{"num_hidden_layers": 13, "hidden_size": 384, "num_attention_heads": 3, "num_key_value_heads": 3, "head_dim": 128, "intermediate_size": 1024, "vocab_size": 32000, "hidden_act": "swiglu", "norm": "rmsnorm", "norm_place": "pre", "norm_eps": 1e-06, "positions": "rope", "rope_theta": 10000.0, "rope_fraction": 1.0, "qk_norm": false, "attn_scale": 0.0884, "bias": "none", "tie_word_embeddings": true, "parallel_block": false, "init": "trunc", "init_std_qkv": 0.0307, "init_std_o": 0.0307, "init_std_up": 0.0307, "init_std_down": 0.0188, "optimizer": "soap_variant", "learning_rate": 0.00378, "lr_mult_up": 1.24, "beta1": 0.95, "beta2": 0.95, "lr_head": 0.00705, "warmup_steps": 200, "schedule": "wsd", "decay_fraction": 0.604, "decay_shape": "linear", "final_lr_fraction": 0.0, "batch_tokens": 131072, "max_seq_len": 256, "doc_mask": false, "train_tokens": 355700000, "max_steps": 2714, "dataset": "wikipedia_en"}
Each number is 128 + 24 x the weight over its row's rms, rounded and kept within 0 to 255. Layers, rows and columns count from 0. Numbers have three digits each. The size before them is the row's rms in percent of the matrix's.

# k: layer 6 attention key, 384x384, rms 0.0974, rows 165-196, columns 0-95
# q: layer 6 attention query, 384x384, rms 0.0947, rows 166-197, columns 0-95
k165 097:091111076130107130088132130120120072117147118119099107173094135149163114137156123093141093095115126124106158123102127106095105154155124150151107113140157091082101128109149143120140108136161158132120111105127114153147132124117083162137135116147127147078144069124172161166164173153144183112
q166 097:129145117163129179171133159177164150172145131103150101166101119094126140111143152149139166086136088115111112140104116110134120104114131157123137108083141071102142139148124119128154116167117124183116073191146163131137125168120151145121080118134110112174104161156103125126162150103146147149
k166 094:128148094173137122112135134138098097094128119135109145127164114124094145124075149112127141130142120138093104122101173138123129146153137099106098161123112133108095142111124155124107104124142119164127180081121137153140137139157131165136112128145130167090119165096117149075067104139135108157
q167 092:136118101125106142139125132144090117112121136104153145135121139154136102124099140126092125126124113129113132158188130114086114109146135130099075149121139131141093105113140150119126116090123130124141160119093168145180096126096134113140129156144117086132147159122097121148102126154098168147
k167 093:141130138150131110136115101149091131135139135077112131136150116115100175102148123120145159123127126160129136127130109139133117123108077150116164105148139135113159120178132083085138150112120112092142129084157156135138123101126115137114120082136137120135113057109145135134143100115115134165
q168 097:127113144133110120129125152144147184122107159129122110137164131150084128157137126115122161099165117095134097109162115134113104098136100075107092124155084115105133125151125122102147138138145090095107173118106142120157142132117135152148149142083115141109196150110135091123129169128106146100
k168 099:080133138120126122170103105084137140131120123148178153086106087093140113124110169112129137170092159126142099135121110161152143129111138118173104100129148098109145126146127129143109134117116143103142106077123110119127113129138153132145153147119073135125140142112112095144132101094122092132
q169 098:144144141072110137128121162160202127111163123082133122127119100110111133118125062198117132115118072117127134134104129121125122130153129100133111155106122127129158125130098133165115114122101166140122099132079107139114111121080140135115108126114111067112147139119098124114121088117115122192
k169 094:073135107140111142125100112181088111127133115117133132127129167097133136151123142097137134096103102107141115120162197093104112122109148135108106124128137127125130155122104115122110105094124106141127185128155128117175121145147174079124141131094164151154080084110118121103076125108115123132
q170 097:140107114125127125120125135143117090142087134161139172098127151132140108123132077116131116115141114151119130088151138103163107133137152132091137132147156113138151139128106135157104130096168126113115075117145112144135128138123160115099131133088111127114111133127128148142160092083147161105
k170 092:124134073123139153143108109129093141151109128116164102150145108171138148169152156108115118130113110129138137076161089144104135127142131145175113096112090149140131131118145118134148125115163092118142129105103124129125107159129120110110112121140162091149140160107136119130148157201128121126
q171 102:139115130127146112126101139111187136118114126135149140154130138137085160155140138098095127095117122117120139182151123142147119106148076107087154117100130115087142083104107126088091130109121134124094121094126109121094164160175092125124119119121121099116137112162160082164171164132102163150
k171 098:117121113137104094114119121090127117154158164156079161114193183101140120129158128117182095165132111159120112107153131092068118119131099175125102121119128133128102112138143113095102127149129160122166093166126098158162067111128119149121155135142142158124155132135130118126091113111089121082
q172 099:119156131096146154116151108116128109151125087161136145153098119134139121134138124110096121136180139193123152134166112124132124143135157106149123146146118112119118128117099118132147153134148118124141149145152133147139177207149139159120143158140133159090070121114106096138151090084161119139
k172 099:122125113092163129112119156138096135176134121124122101098145119121118089112149123164170124125132114109131144157103155117092134115135165123107108130133112130113137147113164131122126146053086154134121116141141116119141108094132142147174162122139128081156172106093070168127142142109150115173
q173 103:096086177161150156122162165129107115118155125137114160092119107140081127134109125134091146117122107121114125111123129133123153086137109112143122145150159111143125132153102168107139115128104103145107137140125129107075106112127128113139123121115161123083119146142140123165107143130144116145
k173 098:158157156143130085077123117131186098145097170167135133159110126127132112133128139131142116129149146126120113096093106132138131147116163145129154154127116134117149131131139140120101142119147112187125073103138128142144102125133108122168128073137120121125108136122130097109141180122108110105
q174 098:158174072085104173114117112135072131140132139137175145134128114162127126130125108127164106124142117169078129129166110112088134100173156168112102135094104152139133142124125133106108130123134123105125092140125159112102131102109142084116139146133100124154126114135135153137115131124110100123
k174 094:144144076151132132131094154111141121136156135120122108135131134107121173147127112092099098156145120128198119138104159188093140092127132104152106139135111093107133128121139078125081140089144099139111120177149133138149110132130145095157168084130175138131119105144126119133129084118124117150
q175 100:120133095162169150137107107145093130165152152098167119137077144128105149139157107103073116126136109124112145123150145117138083127150185057124105134159122146144112133148098129135115137089156100146114127067093168109137139133140117120133123103090124090145091147125131108140147147123130120146
k175 095:119150132095086145132173083132160128131129132132149107124163150166092097165104116166159152134112142099122053111160149111137131076150118158134118135108119128094129133118162129146146108150110105089139141129158106110068104155139134125140163126131174111149128136128114155153134144121100145202
q176 105:127124162094123144155175107121116152137116106148117162118134136114106145153141144153097116118120108151131134112104147157116161183110139105135131142167155140130082156121152113134144139141146140112144073130084104115106147124109158105105127118049175129084139128142151121118059120165132159115
k176 099:165120116141161124121094153114085149113159169147178173131099107157117137114091136117133168144151120061102133133132160110158116112160123123143144119123108130126166094130121173117145149160106118122117164152118082113140115157098123098126101150141138119158124110126143158138144132079165099120
q177 101:154119103171126117103112123133106103124130160136087151141167092123086120075176109163158157125117108116154125117149131134145149113167170156121161129102143156077129132103123123128138175089165104116124128093114116124130145117099103125125102122098122141173156114148186092103082130141121118105
k177 095:134139161148167115148133158119103137151090125112135144104094099162112103102124122105108106164183086118124135142122108143089141164108106138159122142152145144119097137148129152101138115135095132138112129149114115144071146143132128106119147130103118099101094111143114144091158108147095153125
q178 099:150116120125108090144144114134118153105132141151133151135171119117147149151174109122129083070126160098124144110132146143137119114081132120123165101128128127094136127110131104141144115115151113144188095144128110152096136128153168151148131123146155157164131088135077109111134111136119116142
k178 094:147104094099134155130100121160145109117148130112099132104127157143151105094123154138156113098172142164114095182103117111107146146150121141091102083134130110164125139099102140143105107115142125115089155157110144166157157110122120153148128145128112174114124127127098091107183106113145137166
q179 104:100147164148147164102133142123132131125141142177123112107137127098134123157111132110113128149100132153146147116132137131097164183146154106183178134101125098138146103132130117084155118126121086154114125086124131133132128113121112144126115115085145140114124094154128119130131116122126123087
k179 098:113055137114110133123077173132137147125129117081142166078119156121103136119114183141149121121163155159109171149123105161159146092140075143171119153131127129112114091138124110127087147137133203117133144169166127112135148130115106178126106124112138116120136142130161136121151136097170142136
q180 096:134157181137117100109158108146125097131142145170160113104149122096152069133178147142151070139101145084117099140130130129102150093159120105125146128109124124127124135136091166136113085146159169107117139139091111119181110143113149129149124082126160101148136121111158156150116141098105113170
k180 096:105127065086111139144137135127118112178125141143132109117132148101103133122075127147154183115161128126125133123125105090169057144091159170119137129140131143151124135121105130125149119094134105138130119128116096108100122133160138100113139107119112175081109127159132138117121147118156128143
q181 097:121108179117169085134146124113118120147111125148093158138153120150084120119135150120103153102129135139151127116111105146152084090109137141123128142156154169085123161135150118158149183096125111103095100104145127138095135091127145135141078138127130101152081128092147114116151116118148155102
k181 098:128156095105167186128142129104136136145142118119129128118101139155136131127174140110158066139117093136113151138107166139141175154141149139148127116124148139138118150149125121190121106157098104120132135142145101109184120124109117172122148105092122102113152170121135137139152122150146145147
q182 091:148127142136112133100125128164120121112111129141182152106150130091128179155122073129100143124141141148093114144156117133129161165128118145132136165126116097119132126136110141152099146124119117149130144172145104148074137093135119128152135079100158109160124120141105159149087144166132101158
k182 088:143103115150108153151139122138127134148117140130096140144157099165130140118143131139147169114147132127105131130160158112097098123151097103104140090136151168091124080117156131123122104110175202108129105071101157115154103104167106163090139142098134112104113138126138147119099150118141134116
q183 096:134101111139118111101120149097159126143118116110125123129119167155119156119123085160160106125123103098175095087110118089143131136177156185098126075170128156092161098104090122117101095149118098130154122116127112112142123142121107143079125112130128167114142118148112130079114138106098140116
k183 092:131139151090162131153146128141108091138138113152152122111118135126139146157117140143117113108122142139127127099104114168098086099114127074133110173137104091166148121168142135156160148129129124134120113139127118135128129097154169101131157093119113110158104135140072134132179110113105105140
q184 096:129143118104144151139124088113146157186122106146161144133127124122142150098136156100104203182122164115127078173140124103139119138113101160140175091153140164127118126165149158139094168107120076121125108143062138129120120150133121110121124154123099081114135083174148154150145101127104100128
k184 088:168137106111131180101107111110133081104070142100115092095149145150081100136165127129130121123130124108120094110086164194156132158178155076172146148131126074106096136134144093125132140164130119125157127111100104110087131195144122136125144119144126100097128142107161132136113145116130142149
q185 098:152132095116097070110093099154172081123076165128145138182140123163128105129136140101155126064119134142079111149130102147115167127153111089140122162151175094162121058163141148107103134131116105127162138140171169112130134107149122169139162103157146116105133104137121133132090131100130136080
k185 096:082100135150108168151134090119140137113120136124089105076158145104103098100138100107106149152140151126144148129160068151119125126059103102092073109103112154130104146163156128128164131097108149166141129114126129122106165131139167141116121137077152113103124131162133096136171130110099160147
q186 107:125067108129175120136136112121056146172176104147097141143132100101124171098109101171139133151121185113119141129114131143155078157115101120131122118087172112136161107163160127163111167165105102156146101108116097125132106104120096104107136129159143105145122119130100115120147124108127110131
k186 103:101155141138180140138166135119189132113155117123156127089132133101079103162147098146147131100119073134113122103138134130172112149135110147143093178135087136129103090045126098187130116147083149109120167147171139146124118153126140121130101103056130146145137130130093089136148128112162149145
q187 104:138109171107133081167155142111135170160159147128096166094117109078091142140121139132119119116123127133166115146131104139140112092139126091109124150150138092137112088138134121131110141130065159088136107144133136133126121154137172109152145110148144145141139117158111088114086127136105101144
k187 100:134147121112118108132135146115155102093091113121131080113142122132161149112105115108136163104118152114123149105161127118169077110122120119169132125124086126129151137143139134143109118105104166142113131110137157126145072128140113106069134129099066140115163147094152082143156139117134153116
q188 099:154162125165126125159116136146173185131116103085075142116139109124047118131127119160113103145169119117151118077077124123170106110168111078158122132154089157171139117141107158145132111118152090124113144126140130144134119124151159130127145132115131162132153152205115075155140104128145096138
k188 096:121132103100115101089190113124077108098130116146132122173092145140155101125150115122124132094135142131154119126129121147134133112124139105162154109160124115118129103120153126140144136117102152138172150121096160154116135119125119115133120125117153124096148146112184106107133151135119090118
q189 107:144091144135135160117116125110098090137102139088162076135121110115138124139152129090151162097173141137124111093155101108077146119118134169153071133104105126074141151122126152143112138122120140140124151120152132123125127139130115114104140160164081095145125130152088104181108133127095126111
k189 101:079139138141134116099146119158149160117160120155116117137111117152145159123149183128131132105104109117134141111105121126127125124116143102105133151148140105158098144169138130113146108134139088125122132108108127151134129122166118117107133115121170092130056144109110137112121130137154148118
q190 113:092149151108113140131145184137121137138142150174098091085133116116066136110142132164130115108151089165126125087081156137134117137151112110074082165101125095135122137114136151135114182162073112163132104104110126119137127076125113109149122126076077104105125140135137092111148137110153092131
k190 105:122049126121141124098178089133110137102124111128186120146107157117163098152107099108139119107160138097162116121123156128132143143083118106170157122127140173090172097111122107132126117137136162170109189117141133145146107134132103115089132117104110094138123121091138156086162081113091119133
q191 093:103175099135134149140128120132120120166100137131116165123091100172120092138117109067137128156154098137167147080127123129144124111113153143115144174145145130192116145137185142146150154157114135120118155156145128113130139143148116080118160129102189157117101124143114094092177076097144153094
k191 091:125115167137149100107104175186114126151145160121164119149138126131138089090126146127099079148085129122149112153073096169145163169140121143194153118122137160134201151086130138127132141165081078077119155103115120122082097090123129111127113126145114128141164144132179121118162103134116151151
q192 088:144088163091135105134125121148145138140129167104101158118143120105114163118178118134134092094121155122148075112123138106188115115143126170122125115131136161153136123151138132140136138147101159111161102128154140122096118144152134144141166111126139156150138132134162146103139166114122125121
k192 095:113127131127128095113151165128150109122109158131140121095141111122145114146108107184138125134125152156097142132087127099123111134106178135133139110106156088115158183115115152124156128137090117125129150130178131107120139117095166129108125128099112129132079148142105119091085131164100129113
q193 089:113100118140082067123120125156145099140113156102099140108145118128119140127144132148139122129124134079154096167108148117177137121139126168140119096133124137120130162108168155155094145144108156124131126116161123103060103084092188099161111128101151124132125119126108167146103154173116134127
k193 081:174170137140108141144145139116095136132136117167120134119126152133163167138112158108120077147136130168135155132091079114140136119083116138103150100148111122140134118121106127108120092158104126095159137126142148129101126135101142144089092138141101151143122128132138155115174115153059121149
q194 087:132134167115130108147154142153124139189129127129130174134146100129139121153197129103113106127124108161097086117163141164138135131109105131092162136088123143128144112148087101107136151151133144117147128115078105147102096145133137135146102095164131162148129111172116113128150123120092128139
k194 088:151080139167136074098133154102169074124132163181169130076095125091121152118151160176119092113158123099164131128134090115161135112147129097114164127142133084123152150054150087122152170093143093148111081147120113118117128117165143127123144118114095114141165135124123146135148133133167095124
q195 082:135143129112085093152146124144071117104104123193139160104127100130101106108158077118106131147078119136122114140085123143107123144076124168113142120124113111157099093136127125113170125132127124145140142128115138129068125131132158102103159098139157149112128140161136153106121124125117149137
k195 083:155087151126136120087102152123149094149152116112079161144158134154162121115123090093166124133136134129100152132141190081089127183133101079159138141135090116127120139127109124197087131132116144128136154147137134111162173078092077127119125076115140119134137136121123119148110112153136123143
q196 087:107147153102138125146116149156140165137100132112150160111158116113130155154146153135112099133113099135098118112093106133162119142152137169088090133099126112117144076096133123090139134124100066138162115111145132141163078110126131123120121127138154135118102181112091097144121140078120135117
k196 083:139126130142086107120128129121107115138129175106082137092156146121107092076132094129202116100116134116160123177121131140089147121147122109091144115090084093138119094113109114169120112134161143142137115158150109126119112150119128083158137147119112165142164123123160139143160140142098089167
q197 086:120119107132107112140125124118148093118122115136155137103075133131146102130134137160142151120127119115133123099149181119157140118094146186144108089118121107099136152106168134123129147122102177110108191147114118103055143116099165155119120138173119148138161085106118144090170147164139109089